From a checkpoint of a small transformer trained on Wikipedia: rotary positions, no biases in attention or MLP.
Each number is 128 + 32 x the weight over its row's rms, rounded and kept within 0 to 255. Layers, rows and columns count from 0. Numbers have three digits each. The size before them is the row's rms in percent of the matrix's.

# down: layer 17 MLP down (transposed), 512x128, rms 0.273, rows 415-467, columns 0-127
# up: layer 17 MLP up, 512x128, rms 0.257, rows 416-467, columns 0-127
down415 092:203137154097102132123126124074121143134112141077090047110074073117139084131140037136052139079138108125204134163120114145102130143154120174063143177119160110114099080167085181114098101122118103088151058090117160118135168097120116116128161127107148111155117130135146099107140134133140146158078185150138166107145180118100131156102111134140128149158102153163082089095091087162176147176107
up416 098:113146100120117123142086136127125119031111135115095084229127083170105069105118123147104118142126154166118151157138103122131088076151119137198130119094144153160131109160105099113126143186086085078229126149117122126097089146139133144143135107133189143121171138056134143123118100139123123113073103163151131167133104086144133038108105114141178118088157130075138149144068116088163155089102
down416 098:182155133128183058187124027085168141122175124155138158109167151157167077088179092149175097134105121110066191145147126134116095137169112098135146177124180158129142155112144118138154145178136148144109120156140091110126061142121109090170131161111175086113082145096172145061073143147088169109191150093107123123105136149148130145162102086125111112125103163130118101186137169126141098105142
up417 098:118138123145092123108135115148161107183121156154141148140105135162111113132152109111096195196120155137151162167137085154150095108109098131127124162131108118146090147168110169131094102108094201075125115167132173163090135144119126154082138183113105146050146188034122096104164146130096179095083109177164152084076118135165135155086085110227143153114146158113137082153122112107092096179131
down417 093:102131181114156094106082120132099125157127161148127150087109128128093134092106168083090093134122149080160120108142139097068105153113128122075140123172135189123145106133083092149060150144143088123073149064183131099138149155148090157136192089118082059078088143172196152122102153123164147159154116159106145093110119085034160117149100121107115149157157125192133101133176195153152124126114
up418 097:126074196196154130125102161102119075149110108069122121088117144084083092136180101153048110125111156159109123154109141159086139077106138148125088147135149194105092157129045105140174123129148145139110181137113151130111094151162119183141174166162125109137143104153100144125118058115152145162128103134168109139063086115138090216073137140191136153158128117116101093101135121145185089133134
down418 098:146158118099145105152161179065123109128110123099172143138106119172171156152073141166125163127120108125088191096149125094104137123201108122124143118098121058126153105151129097125106150151103066122082083181179101118197106187077109075127092178147152130127149116094147138062149147109182111171159106125100143140191125151083116091176087113117112117139120149125140106142044085090094097075125
up419 098:080081154119181136144204115152097151112116090086134128057104132061061116176091091142128082111136152154070143150163097132175189138154136137111170094093105122140122180109125155142155124178118074151182097198075117108179118125156183138092141111120129103159135061093096123148151124113180150162118139139137173100068156134137142069186080148113113146099117138123115130107142130078113157122133
down419 101:124192131092161069167148120078149107099148054110104128177119087106162144121189080117124125117143179112157118113160166144121100177161157201140142098181210103129065097173134069182123097098109133117143124156109088123112114190130147146153146133189124161131120150135131139098099168116151118124118113167176116145151161151152202152164174093156065101165130089130156159126084113122168142144115
up420 093:164122121121140106098143165148090103158122117164162093100095100116094128219099142128099087122128161155197118146115109136133175183108140126162132157079136134153178144131120123149118159149133154137101090134104117133059109143107166154114143090095153066100125109160107217115125036102139095116127184141066131169140190094107121079097140138130123084190114129114121122113126160200143094043143
down420 093:159094147127125069181141142081136112109147093115166154142164155130141118088123083175096183119143140143139120137181132085138119157111162101134119070127148114070147150142091128113176146096093107136092087144178174108074125156107164165105107162141194042139150142117146112091134164163186088198146184075160222159122153131173102160128091111138093099163107139140119149095127119163098105081146
up421 102:140095094134058209089098145138143180125109134110134103178048181099041101159135114136104163159086134153134119175115158128182126094126126133183123195150131119139090107169119097125169162121155115118085128122073125128091138133166123150135146139134126164075092124143148106127101074068140093079123121136121149068089109104144138146112129109210157191131170069186113147132107144129131123131175
down421 102:138162093175202131084115062124070069151138129111157141078124097145161123094177138141140154170122131111172172104122082111100173052107155162164132127096115077090146147148148087162114149185126128106194146180136137162158113140124088094142106095152082198125134124091124090180133099181136068116121083105133134134170137090065076101132169128090136098093106150094162121099159163123145128117112
up422 102:183159175097148144151156168151110154154115075158112105135149074078086104123118125138141140103060148094128172122093188146098144164157081114162102142089084110125102104146106135115157152204127116087147057115137110115177125127149114099157156104156073171136104180151066131066094123098106115116064137190143119116110206097131080106188145143136114113058148113170117151115120109136190137122113
down422 098:058128065158145157108160069169099089144149141107102119134095155173107164095142117067159121115197131139100104206122105149116136124125157145113129106131171131152154115165147129126159195126133143160151216175113144090099130145135166139076120155117132083123097088148161173180137121129130092149111118057134178108101110122080132151116128128037108177125115170096192128135141159100137124073183
up423 095:145134130116107108168175155116113112187074170138177152116099122191134083085100137132106179186118104144123114126190163198119142148156151123148116233152183175119095127059123095113110172142113105129157076161094126135144088189104117129200092145093119177085191169106081076163139091130149096124094132109106132118120102104156130117084124108087134135132101123110118162116118134103131094187118
down423 096:122187182108076128121143183172105076145108147113118098120079133132178144087105132164125128118086104169133159109139154131114137140101077054134156104133098149177177050159094100103169115174150092120150177123111133114107179157050118183193167089118129134127159124164061118075101152111118127119142079116109153143098122187142155138106120112117103105113102120073092138083114116073086153179095
up424 091:122102103130114204110101114160104131138188144111173137182092080103175104155119157160114175064125165082120122120087123110144091184068135091128103147135125114098107106091070184119169148109129162078167147140144147129174121162112158089111126191079126221107143131107149082090112066037129107106091118125070107130133174183133132166122136114143167108147149093136127100121087112136112118154108
down424 092:083174159113125132124078127115125180090124124102114112103209113137090155158145086123099131174060095139131175154133099159068122101111136102158155142144120184111164111127180163138079092131180117131112149168127079085203097125083109104188162068164112134119168149125092136142157089161145181084185142150121090155077111134120085142108085156079138106109119082141171081139158154093129128078151
up425 088:156151178172047155157108184131152122182133080083089167132050116110130131128089097101157131118171117120106120142139111159077143096106181143138091157143139148124129121109184130108100126200116146051084159151117039128151117134147131063142202099129121178145169111105156111123101144051141100110121159105179151087127121095167117113184153104142145130184130134141081129150124144097126110121163
down425 089:105103204124158118063118123117075138114099145138145091141108149122068120151102104132068118134102114132151158165108129093113117117080150174132178109133094106153083114129086074138103090107149118139127147079087107166152148134073108121171128121155151125149118131056140081064127107101077127087102091132154180183150108149088097104081124187101166151133145123057158083112174151209074149096091
up426 092:099070096112034099125117168177122129130093118163125112097080158155181104143128100108155112167152156159124123140114142111119115096052129135167103114141143075202150122116149099124097126096149151083098128106133126115157163069180083219099113135095122109101151149106097112113167111193089147139128149149099139142171125161111125207089145145099143148106128161132098101099072140058095151136201
down426 095:155143088164107123130093190135173166170197135141137070079066141150163127101155134113151149206116109119134093193139160155114125175161125137101090132142137166130145141136111164160109147148122081135174136058118062132131068123127165116063078129147086167095085123145131110135134133144142154117119130206045059106183173130116100089098149142152122142109106134110127097095104181142100139141090
up427 102:106143121150103110068160108086183129108163159172124111159132166113179111129158129111161119142130110127151120160118116142099136188150111104124115095138122163140158174152120055106164102075106134057100188128120116136034171100127127200086105098130136100122132106093131160113160170113161151126127076090084161172150096155113145105111206148099147083134159146139054135082109097155076112152056
down427 098:123131132163094111078139054148135133128139123096138145103095144087089182125060156129156163133167101177081118120119154172110131180156143139132119177109122103163194135162109084185134079143118128102127155077140132096125122136121167120126052057144080141124133113134186185099116129131153149104123148183163204159187101182083078084193153143133151163126070124164174119114093125131125126121131
up428 099:122086156154102134120094090136171141098085159177082141111079127109184113133100124120167156064129143122118107147085193124152156167132115146065104143153070133160126158107123153094136152108105139180108064090116154095148100136178089114151169115203138119065122128178073117132108130107117120148131076103102076108144151085122024143158162163120106094113198115150091183083119137125112124130088
down428 100:154074138109111126094119098200062138159145178162145133090154106139145129124097149084132180157150107124197173110077179132136123181113099098084073127098127126167098084104148111129097144087129145118121142111171139063134169165118192160105120146100102088090141103156125118128059149125109178124114128091051165103099182127164091145180168167166112121161151117138122171173160151144145170073111
up429 104:122126137148078160164140124061096133078093160128122107162115170135116106104114181131157124133112096145105136123124153141164123094143062131079131166129171136146169126055101146079155150162176143104102168166156144137128108132110130157120083082090101076205188150094087098081164090150160152147143160184175129197124112119146113102141126126168194051157129121124164126152130166097097119122050
down429 100:102062113084148189064149159138108152111154158170149192058110089103117078165135153117114111116139130103168101115105081160132064133139197121132133174144194113140140139098139112145075136115110167168107110154154103089144111121137104086153136121145132144129127193108184169135096120165103098100115067068100124108102209154098093139138167163157062176121094084101156119101115121126149147172149
up430 103:093166143114106125082143138067122089169061126097119122160184118149177076163126146146098081121114165102159055126097135162085100146128135124185109107107154127115159151126145148088086112168085080180168157089125177109162131056154112136175135179090079134146169164114118120113159107080154110134149078127166142132137054109099145087108197106129070178114114133107134165120117151147187098132139
down430 099:140128172118096125136138105127202178116118146168186177065146114149090110168158188115171115143111125110165120126111123105155205109195088152152150131145106136154148133121120162148177086126159114129154146114163191122148157087133125062169108136109181165132142113166078062126093109112090096162068169136069128148111163130102095189136085151197107143131106137160147106176088150098095097107150
up431 099:073122104139127125080100183112150127210130139119143166070178177106127114131187078112097135106119102094137121126109195092094224135063111085165084149121134187162139103132131148126120127150084139102143139150137137112128203068103105152088123130080071164135149107113156106094154141099071118138052151143127116128107166073071132130083123119109113116120172150144116168123155123079086149112143
down431 090:120129139180174131153120147188134146107125177114145073180108134118140123126144147161112131184153180069159115109164151116156110166139135167135115165159118124170133124117102112189071190168050048120146159162118177078137083120130112091123175119153079068139106195139191129119110135150166066113089160098165149094107125148102100109147107117160163156126060095125121145071104140123161117147108
up432 088:118108192073196121167105089138126131107136091136106102161102182132169117130150171072181127114102143149142216086121104108125171088162161112163160125162117153147146129113137105162145116138116176135136184112106155134091154104132141097142134072153088109118070157134133133184160164163123176162075159107068106136180168179044124124096155120122119121120153141053118162099145157198152143114112
down432 099:072125102153122137118106113070147088165150156107055192129139110103115117170121083111126116125168202164127118006122145150121146113164112201087109087139160122072131139163122167152100146115193133099127130148160135159144142122075152123127152132146116151128064110146114112203156120153063108141141036129163134166118144151142129172149125089138100136119133132138114154146101120088124170190157
up433 099:134163108186090093096102120121076068152136143131149140105122133101173148134104130144117150149135075082159107108114063163128134146147186161108141199100144103110139117133106120105094105136081090118120064198082088172085038085162206154124157113061139159088134084140104168109179133143119152077122134124141083119143171159149162140145164142115112159118124140192128166117117127121093080116179
down433 096:144102140092178181131059100161090141106140122119088098124133124087117092127189132124130131163138134156154156192041105134118142123077118128173150146139133143176176154084200130098106131129135154122056125145199106128141122085133090166077143133170152126069104115168148056131123126119161139150163082115096182124146128120213124126052146139184117118112115132158118182102088156123098104125131
up434 105:125148138114130135131127144135134086116175097131106154183178108116169154124147150137136107112141098028153109131149126163116086160115130121119140110166053084158140136148052099123067177136137212124153066138119119154172076106134132086118114124103117140086101106106011133123119128113173143229121153106117096069125107100109151064096096079119111142127131122093158129153116132107142097133106
down434 096:102107167125087131074181132106159082118113104166071125138160134095128116180053148223136135106114126094078068102128105119147147092109125098151126125159150132119128154192092094164158132103148180147125145123123175097119086168134126144202091131158120168124173133197053159092170159190158147079141086139149148128116130177170110140167120146139130096068112121124134181113127115133129122113068
up435 101:177071187087128113134099108132125147138120142107169141077082146117080118096130142165102138125093110117168159111116133132136035113123156122115150131135174117139096151139104096156160098142150154099152108153099084152107127156114119120156139204102066184169131154214136080124086099150100080139076201135085151117105159095160166117126211130090112135116103104100098169093110107087129090202118
down435 093:113119104133048143173120208131139085167181116116064139129108092152168156078146114137095124127107130163161130153130107109151137162112122099164130114155084073067116163136120144161142136086110116117114092119118086123156130165149084165087127081184159137073122123094089158083140143110136156106118138183183078095117185107101117063097098167138196171103199076131148128145144122088115090152177
up436 090:112119119179116116067130133121129120137091133096081103090153131154089129139066166110074111201116125098076177165124162115134113116136150103136161114096171177189100120064146159074171117166121128111165119214115139118140157202123104106133124140086164072127155137156168115093120098167127136165129129154092135145072089140125164149166138077135112139064156133143083109117078111145105185069185
down436 087:186117091155100164152118049153142189075100106152017136197180124101124163146105111146110161130094164143101103130147118159134149109120160129128142147163085203134154105102130166105189086066112088139149096126175132141093119160132111177110123129158149175086111146123103140119108138146106115131130115148068126169116080194144137180128184129164133154133161090083084142112142079109108110122165
up437 093:123115169168169191119067149099167124126121132139179131173054115171155155182113131162081108101135135056079141069110118114167153086129178150137075075129124161069157159149088148160097075131143157113106121113082120189127134078131078108158166104149115123074165121109107123158136150150182074167113146118117097166108135149095121154123145186102117076088102108169124101087164139129112098159102
down437 091:130123167068128142133122127115137068114096069123156088115149165163128069138153136097117107096149114126131111093127112137145098204145106125096150142096149096152134086127140139085166170130137081109190156073129142104060114195091141171065085159221153195181152137165102073112137098136109162084204163201117132126138117110110089116124132109123139148126137091154147128179115088094107122109124
up438 097:109184082155114128144137123148160136170170109139106150074128090126100159100118106213129165164114054145125112157121134098109074110129147146109157097135136120157113096110100126100086141137157148066081225085112178101094152177167082147124151116080157109146105103186118072138080154084146111089072178130171133123119112127169119116154111139214118141130105166110139154102120173144163077164127
down438 102:126152132084176141107077115116141116192187122167145119182075094180145134138121172092107105055117131126219171153096151100110078123084138140081142141126138050165147124148135146145132204145085126134121077202105116128121123144089124129042097105145135154141108119078165132175133122109106100129105124085183158175167129163155125124125163084165145122139120141179108087154160139129117092102150
up439 114:108150165139140119130100119131127094179145097149119098082174141089179124132106121141137141118151118116131140108164137132169148146040150147177143122130101144143206107117086166137099179099072138133149136078071177081158175077100082150160089092124163136148197142153114138124110068128111150137130151163107090138121124173103132094171148128167163144058082091131068121043151182064126133118153
down439 108:163158130102124163166104160090095123131121123126133125200129163188125081145155104131088145130167102111063110130120058097062100163113108156132116132131121165098168132122139151086146077086126122107100163096102111197188130174087101129147075070158122130144037198132150135125107129139134121099142122150114099133120183107194169153117105118120090130114184123190190106062138162123124155121097
up440 098:188130141125086135118090144125112180156134175136159180102143032116115140181127128079081147117149110150150113119125115155158170131136088090132074130162089121111148154106197150094116168091115104130066127121087079152127145119153130134127114076077123173075146147086138094139125183100118086109102154100147137127124121104132127126098111184155162150121154254147088164076165165163122147116085
down440 092:139115111095140116121143143080107073097101167154169112122150154082150077085088107146051125084110150109109131115136161130073152110067171140111142120105158121154117125144135136166101118151147143177154127125145112107103108122169103118127102166115066151175108166131128161139098127152073129129142168104125131134175128118204127144131187036060044164179151174164168169144182094157188138147098
up441 102:107148111113121108165067094130128149162160103122152123132101168111088165124095125158108216147139118172073133129127049137124164111119087109130089157140168157158163121099138160125111096171190105097142133124168141104129125118104112080167203123062112160114135132166104149109124106179093170127170181077072146130096071100154168156147124172113135097173099128150133092147063121182141125190068
down441 095:125060110103131153171170118108170150153091146093122165154176112120117107174084136160124167078139135093117175097042107153086138118107137096072098169078124193129162129180128112160101129105113120147150165126095126150091196150119048144177077095116173084204134130083117181168095172128134109123152179136074141113137100104150107121114115143130143149127132124091134076114094177089095148107141
up442 098:154154184104112086149136059175148153068093103153132124153137142107120119117096113171142119155144142121153097181112116136109097136110127195167097107069186157167119103131136218105074102109163157129140136170155125130152179104101088153132099117191116097158148118104160131134137124138085142100110114151121097169074074061147117180101098110114140114151145029181112074116109180078154136117142
down442 092:119086132214104064163156136116136136102119145147119160106063163076158124131103047125129125156160113085160082157139095039088126166129137137114158155130122157122041115113143174108065115142109102164101184145092129190108148067142141134124118136126171094121144128088115110226126139138116142125189141191135124091097103131117152141143093140147099107083098139144146119085123114167133124153173
up443 102:086107129136080141163151142133190163169183129120141137147113097144139070098150114112143090137074127144161176150086128115069087187096176133091113145140068173058128134162075076150101124138133133129065129131137115096119165170177082061115104194102156145154136067170062123142140095137128143110145153145084095131100130145154218137150154121132139125105129108176172134169156131135124096096163
down443 101:144154097065125090139054120084144109099126216152107153103141135164073163148099118129095115147076140124128097139139109107145150124179125111127136100197138084148124161101114118133122160135111189050088116153113123113142105096169132099147096154141133151104124183124134077057157149181117179118089154143188174156080093131115177223118108164090165110106122107124146150081139104147069121132145
up444 094:070143119159111139160124085122142099151108070165110122125096183135149161148116154154092067111141142129161176114198126180140126132167127131117079105148109175112138168092071104147142127131149143094083140158098198079127100056141145201122146169097129115056058118133185172120094071126152104119090138136073145151098089150101134090141176174142161104161102163155152154118145089165117106096105
down444 102:099153128123139131108152159143107157108130133146187140090177148055107121120133064116122129105152137221126164146187143137114172120132171116149173196146139107099056147129120156180173165151130157120100120147132097138108178132168118128155132120123110141065114123104142133183145147146216133220119179121065159125136165109128172149134075119150101180092106131109112149197162120111137119182157
up445 098:076105153131095130144136112202122121176081111101108132151178074111112084116177108155111155132078151059255142152116143125103137111160129115160099170146115103088105072130136156144113132133092095116130130163098074122106131147124119150140115099099160091079131119098145103105140129123102194104173081153082188146081104073140068119133088118168163148110173128128147159162148172101155092148109
down445 093:149124108135168063149150174126125122154108100120126122155084113212178084080171153130110114182155157112133130064086138110124123153172116120161101096141180151125117099136067104152174080142098105101146144122095189131161122109066172147113150111137122169106116153220164129127132089133134156106144126157072138102148098057116178165085094129105087161065133102158133084082127067166111118117137
up446 099:129150142135191194100084165192140147164103204109137088122120073091089135167123145151138127144107154121119084141127145204061150153153135129148163095126111104120162101121073107110127109092179157169133124098101135091082183099134137116139168059116111111067145100129152107097142137124137134135088152129073129015108140165137103132108113078147126117136128116172100102158094183130192136097164
down446 107:061106115149149181038094189124094151190137216095073124155153063127135137111137120178115093160155092095070070086112168126083121155164090119123158126147131127120149128128157130123191066116134167095122142111115115078119160159136166128082192115145171113086115092144130105150128074113072111091100125126115157105079146119141163122146195071146159100154130135123131141154151142129161141123144
up447 101:162191138156155120108140163127148154104124188193105170155101154150108128142077154140131165119126119160089162153128117151174153149095069108154038114169128095117124125149160176101093159117155108163120084127157099136054112133145155156137217231150058079103106161122115106133104121174151169140138184150084154103143150100150126145102124129108140136120149092134111098120093191123119117071108
down447 098:127052112126178093142107102145112084152141063115135137177159145126134122056104124179132112061130119154167064055089128097054153125148108152123145040116131167079110179127130104142179098135147116172140158108141157139133104136118104133187101117097136132142060128119123107087162066075148104111130100131138129127137173105073138130119138112094136142151082101057160121085151081160103143173131
up448 097:093118117100150126142068160171103144119147126165136145110075105167107124094200171155041181055112123102117123126145138139162139101164077153198155121125102137132123125134123176095131136113125104138136203145078047135155201106105133121096056153115090140079136100124111138102144129179112111152116137118133130134160138055102137119143134149106172159116162099194097155119081184132102187121146
down448 109:206120153139093128108189173099133124119091132131114124120140114142076064126131109119091120140108107149121082109107141102133110114146132126143142250073127138112127171204133090176109071168144131190101110101222147135095196153165125148156172135143085082085122103171136134119160123111114114107074128157191112131095105134148179118128111120109166128118131088123101148145120102208115105145148
up449 091:170143090132079148200130135145112165165124134110130142121087173130152121149218122102076183129133075158114131108116160149110206103092130115175156138119132092103107127168138093096140136154129088107148095099114123140153129092195161089222151148146101163113105114161177136113160064083154114155123108082147094155092081098092074159155143103093124102139152174185152132084160178112131093103147
down449 097:091120152107140165073142135185117149096101125115144117130134157161111184114162138112111096051142160064116129152159088072117120151179104160070116119123164109143152145120166086129169163116127209123126104098168074106128092142085114087173147126160116115142111242103104123151090128147140140098094182132103171155134146138172143088094113073050112130129094102111119138105192185107125148138143
up450 101:175113113105162072140172092174116159126133160156165124175108117103128126211089177142119103099141160113081154167166112066180131062066071132168108063115132158103108176106121172101125152119118185111061132147198092154168120101162107092168171168116119148093158097109101111134110091103134154128129113098085134162073151120147106146135152147166096150178168126166095147085158136135108125126150
down450 102:147115095056109075103174173131154117115055117073103140133106127104143136160130117144143141123135092164142087126099122111095155107175134092133146131167138127118122132140117185180137134118114132161139119121121110100131043115133156143105119083164101204102091158149145197144175082139103122097098105174089115089110168132139102201052108188179141127192190142151164125076068122096099148114102
up451 101:146092159099172131151154138140103169141132179150102113135126191085104056071103153114133116146139156131104098110131102104138169122170138075163097168147082134096115119112076088118207165072143131121127085184089146112060103070175077124111123112156190096137125128082121181142111110194070073072094137165133109129132141145109109099139142113106169124180159162102124142166136174139140105180113
down451 095:108144092138081151167155111177128105123164138112165109156119095174115181102141128109155169142128143114117151168170180111139071102075122128148180130136142087153129186116180109130080117191124114151126174104101118110172134149119086120139144110149057132146169178160159068083112114119176088140122052085100106098035128126184187095130125086161084128140136117131131144095104071158093174130164
up452 104:056163108191109075151148135148094184090113154104116139105175095116068122119128116138127067111147157150094139149122118109112161082085115145158075134053129106126148140158151073193118133120166123157147154099140117130168172145134108104098213113122139139125183171114089150136143050121193136093130094101124152159136091158114131163116128154125073122138131120022142111167164122090163131129171
down452 106:176130175089139154079120172113159130202157101134144081130105175105172132114102151127129135118119108108145189107136157137106044132136078209149138115142129098157090100121144111104135130103134114082104108158145116100115181191135119119181149118109168086160132119180162086213091069115117151192112171150099149090153060134134140109085118157125169134117143086116159130072111093132070129173128
up453 105:168102148141119149140124095094100104157106105143177085086100190157082094095180146138153030140116132135154113140171171090137134100131127088156123166117140077164079107171137115147113116137100139116176098107116160112121168132163135186127101187163134136068115151179128129109095136106153163089124157135126060140129106116137095115175127168157107137044116108222140114146067170179129115130071
down453 107:184074145140131140116161164126144138164099129162155092184058124090111104153103131195142181090140150115069207100157121107109130098102105167145153096144079120105081096114162131089095121117084172195117197155176118100121171127124117138157063126132141165112130066112160150053119088142136146138104118069150130139163106123111163185143086146124131142140093088145157128173064129092120142121151
up454 105:115155154087121046121125120198161118153073129169076163072143116176208160145124078134153105080105116143116085106107158109143119119142162133221145179178182121141150128126161121087163112131080138103103115140148122092097162132154146113086109075119111107119138170101152130137105069157164087145118143149034127128118205167119153124136145141105147148097129082176105152133150121174149088121128
down454 106:078161132115141119051103129077079114152127135076110177114111212136133167076157138144112162151104110129090166088157089163138173117151108165076181106086168191087116082099153066134122138106156134156159121114142135087214165099133134133107118111128146139120144089153138154109143165076160135096117156111133111081133163126144124180165058164129140180117164125107143144169059115128090130089164
up455 114:124193145097078150150097213135104151158099128158111105131139133135110129104103164170151072112121117133101086156146143164130117110124129143087081126134131087080129072158109116085160090107111198155176176169095155111093145152166142150151156109191065170155131134133137115137096093128177166105109095101115143117181131087137117092097146139171111131230169123069082079147121108148085181089126
down455 118:114146131106098158142177110154166050085180131102109169157185182085104183155097168145113107153209093154143099109210167145131139153139143102128094113097149201113071144126148138120125097153149139089094127101102103162108116147076120172082112151119157191103129122168124121146130131142143153102105104128054087057110069099168150126120139171112105111122104099102179126130126084104173137164151
up456 094:123139134122106122095144161113159074072105130156163141095028122183072166156163135136131151177146124126114084158130116166144078092177131069170187128162124125145128119104205151150140071136077152151153106101103123202151126152198158104067104143140094137094090125121124130126122072104142192139133071124153150139120122079150194123180168160127107090145144127110146132111136158101180120131103
down456 100:151163134108131164135150073078149149116115114137099080063125136134094140212166158152075150099096169147161124158120100182162091130088134116081162116066214133131083167140103100122100141109062105111149132127095080189176117161155147121143146137117077115136144110115094088190132167117146131081147095111107127162073129106109105076113122194142090110113085133139152143162132149192086161164128
up457 100:130090146143098105157088153164083115127089131108132085149116142155132139127148093177080099139107152167173172118181125139133155120089164139153102196140144125149087173151105103139133121085126203129153170184116125136162147116154074156152121131145154082193073151097132131140081151181093091167136158094098146167062081158097132147120167093127100119046183092124132132080093195092095144115080
down457 091:151094109121106184100131085163127189064165165177109144127101129135141116129151133135186109169127063137160136113176109130190139154144101138084151091106100126162201153099102155077144120148131083132130177118128094083094119150135166097122141166146096160139110088159172128096156204128140193123186202066144122147114159074134117186066100071125132083102159135120131164139151122135110132111161
up458 093:140151143093082133123125145126081065151145099108082165119141096152155139123149146084073143205158084133084127102171117159124143154111098167138167125162150082162166205119095119135120141158134129112108090191159170054058108123103159129114115061123168149076123141092130141098165090144099109169130144092166099157095106123163146101190107163147116135120149134142138196118063094122104113184179
down458 096:110107101096109158161172159156142091137147156138102120126132152168140160120081109141139087041121099113065059067131208152073175106079103219103169058192115176200095149084133108138092146102159119086158129148132095144113164130101118114148154122148184137101099159083134111099098134121145122152170146097157151082125118117151135123122134150159096136128129121164144091109165131187127166117142
up459 102:052101193089163124154062074173106056137125144095146093122142105134122130181103135124101132167135114128161086110100104123144122214171117163153121185164158114183171159136152100154113123132133100137179152119130104108124164158123153139073090112170080141130135071156090131093092084131097142140106089116120134190129122146118100128122083183043130113156151128168102148154134077100165088150177
down459 098:131169176083130105158146153118185153133152185116171102129112034123114081133106185173146102171140127143152143099132147088103209142140080110099112146152096128161134128113112179070160132146090117072123088117148077145106097119131100121097093146146202145126112178151134095086103094162115139105159126157088155072155129116092080200116121124135133076210100108144113097146142131102114134179084
up460 102:161155122128158121097172141141114191092125092131078126113144119126123152072146144093160076161112121154162126102107140157159111081138123107189183176081119167187180139064097140184090159133139111141113172182138115144134028118148135190131104138125120105123158083096084130168097114123163129125147098125116119210071142104132131114130130140184085137077066094165152142174161132131132109090077
down460 085:103134146130157113156111177138126152116138137070136144111132100088033102143109157089122184132134140133097116054140108132167202142111089111121125130074077129111055089116137171124119103162058085068107173124116129130146050193113054078150148173108137162163155098134106116143054117090117152114126140123123153128142142096138151121108074151193123146108174130144137156096091120118116163171144
up461 109:143080165165097143197090156127124130133094119119114099132096128120064094169079123146092125152161146052158138143090149125139159104135140194110125105160134085187133158184114107089122114110185129141115097151162145101128125103067172090155135121165131136110125132092145149074082108179177123147124172150089087183143106161102169099139108167114157129173115111184069109060126160054159132178100
down461 088:198155146114139103159172076177153117131119139132112111161116110148126161150169085125170143193135159165134074112176168186133133134098138138086178100096119201138145147096140171137176197151129122169149141117073091093148077178120111192100121123142102141153154159143091154070211141086080194127163117128159154082099159120140158133126097123135101136134145112074199128138163112155136142135113
up462 105:126124144135185160058147139129179128138108053169169147109145096097133073061106141172174176151132101124166126126142071153117090145095090076157142076118093127120174138169114145133170137198123141113108070158121116062090141126151085147109167137119132152117131080128135139162142113166135203158071107151120098094156123110108076102145120074103138128099109131129142109084079165213156110161142
down462 104:110139116084143149158175159134129072118183095138169122131138094123127090177160120131151141095136062147123085082104096155146105146110109121131162112132149078119118104141145164047091070076135111144134165113144111121128076121102121103165142125203152139173174154154125096187130103159132186146068117154179132067163114166160106118137122143118164174092154090155220110174089092147061154116126
up463 095:143207164123128142107118138143146104170136048121153121097164113143207112111090133152138116165078122172151168119171135103121090206131143132141168088096087101124120133155121157166126157142195116107166095144133138138118099114102123141131085100099051102109092078155186133145121073135110129134093168094088141075091090080152056112129119124145108089154164139168173083108141091156117192086110
down463 094:120141136159187132112133129097132122219163117110179149059137057173142106123132176151100118086098160159089117153157131134163093139121184117119106076150162123096131104150138155142231089124122124134150128123119133092153110131139131130133123162130086112131157070172101113145144119185162142125079119081149121106181133079131096058088189069058160114162137088118162134138160175089156165149128
up464 085:169124101111145115104134128137125120123147114169183146139137087088138170093109090128163112151186082096123186130091081150153136126120181132121081134173072100132138207090146177132166187119173114132117125161139114133157138139128171079156132120135119086050107137087139166158078098187109146111147128096161113136130157111070126151139164140127070054111137150121195113211097141156061131097090
down464 088:106161111172113165087102129078123145189085110121143151136166107126136087150129082123137137136120103122094199168120155155172145127067124059151171091108061143136157118092106123089226144144174087097086091120148150107112108129179149154127117100091124110171157095123113144105119124113160161075162197094141122168089119159106170188098112126174097099147119143209127087129143110101187124132157
up465 108:145100165140140170168115167172135126115123189119102184093104098134178109128113078081156122137184157119105076179095113174113171188114161149128099118169153137125131115128082153101102185103136103167159135164091088071156154111162145169168057155146158044128107116127097070163079084122113107125071120133140140129197139123119160143114134117144123060204100117105098133114166127120159139089131
down465 098:090178101101146111101122144202173154154105122142137161070095160121104145109072096160135131133067150094138166087135133073191166135152101211142120097093089096155134115099192144135159099082126152126169101187188142080162123130093132141125147133136159165107153099144118181140100096094123149127145175117109086182094096117200147147116159102129167179164136100101159135121124200136118074109120
up466 103:111114127093128124174141130070101077207113172139117187173141146166118114129133119147160187111121124155131135120114108145101049106126191121189127196125087143091147115155112128137102151146107142119108118090130167079091156170108101094057146089150114104155145128113093143119105141073092101094158152134157111166118154073129161068078155107131111177176143095146095182122142148119127178206064
down466 100:131139152156119102084111109122100190096111101112094105120134119056191121168127039042098089121139139215175118136084147162126101119116120141146104107130126167085107164124194136106112129151096132129148151137176139152131094109118100176135138095103173112088122138092148075152106056138147118117158088158129093087105128144136108091110094193171124067113129166156156081089100113198111155126143
up467 101:120199148126152148179135110195064178157127160098166150159095134127106148113099146123134122158152126156109080126103121149090080118097120080113135187112130148164119074101116113104141090140222107086121075075101173108159138082129124108123069157155155149040120136142166126107165128077117103087109183126150098106145115108144039096098163170192132111124135123123138124121154109146134137143192
down467 096:168080167106122185081176076093154109099109102118159110062144130198130140099143116139153121117058084128147134141108088103164121093119126173095143148199113097112150179128178092113103115084047122083105137137148067078137107173122169150134175128089109176141108185089158152118117111170098117110146171124119141148106140130161138138169126157144117062097120178148138092128155118053120109162091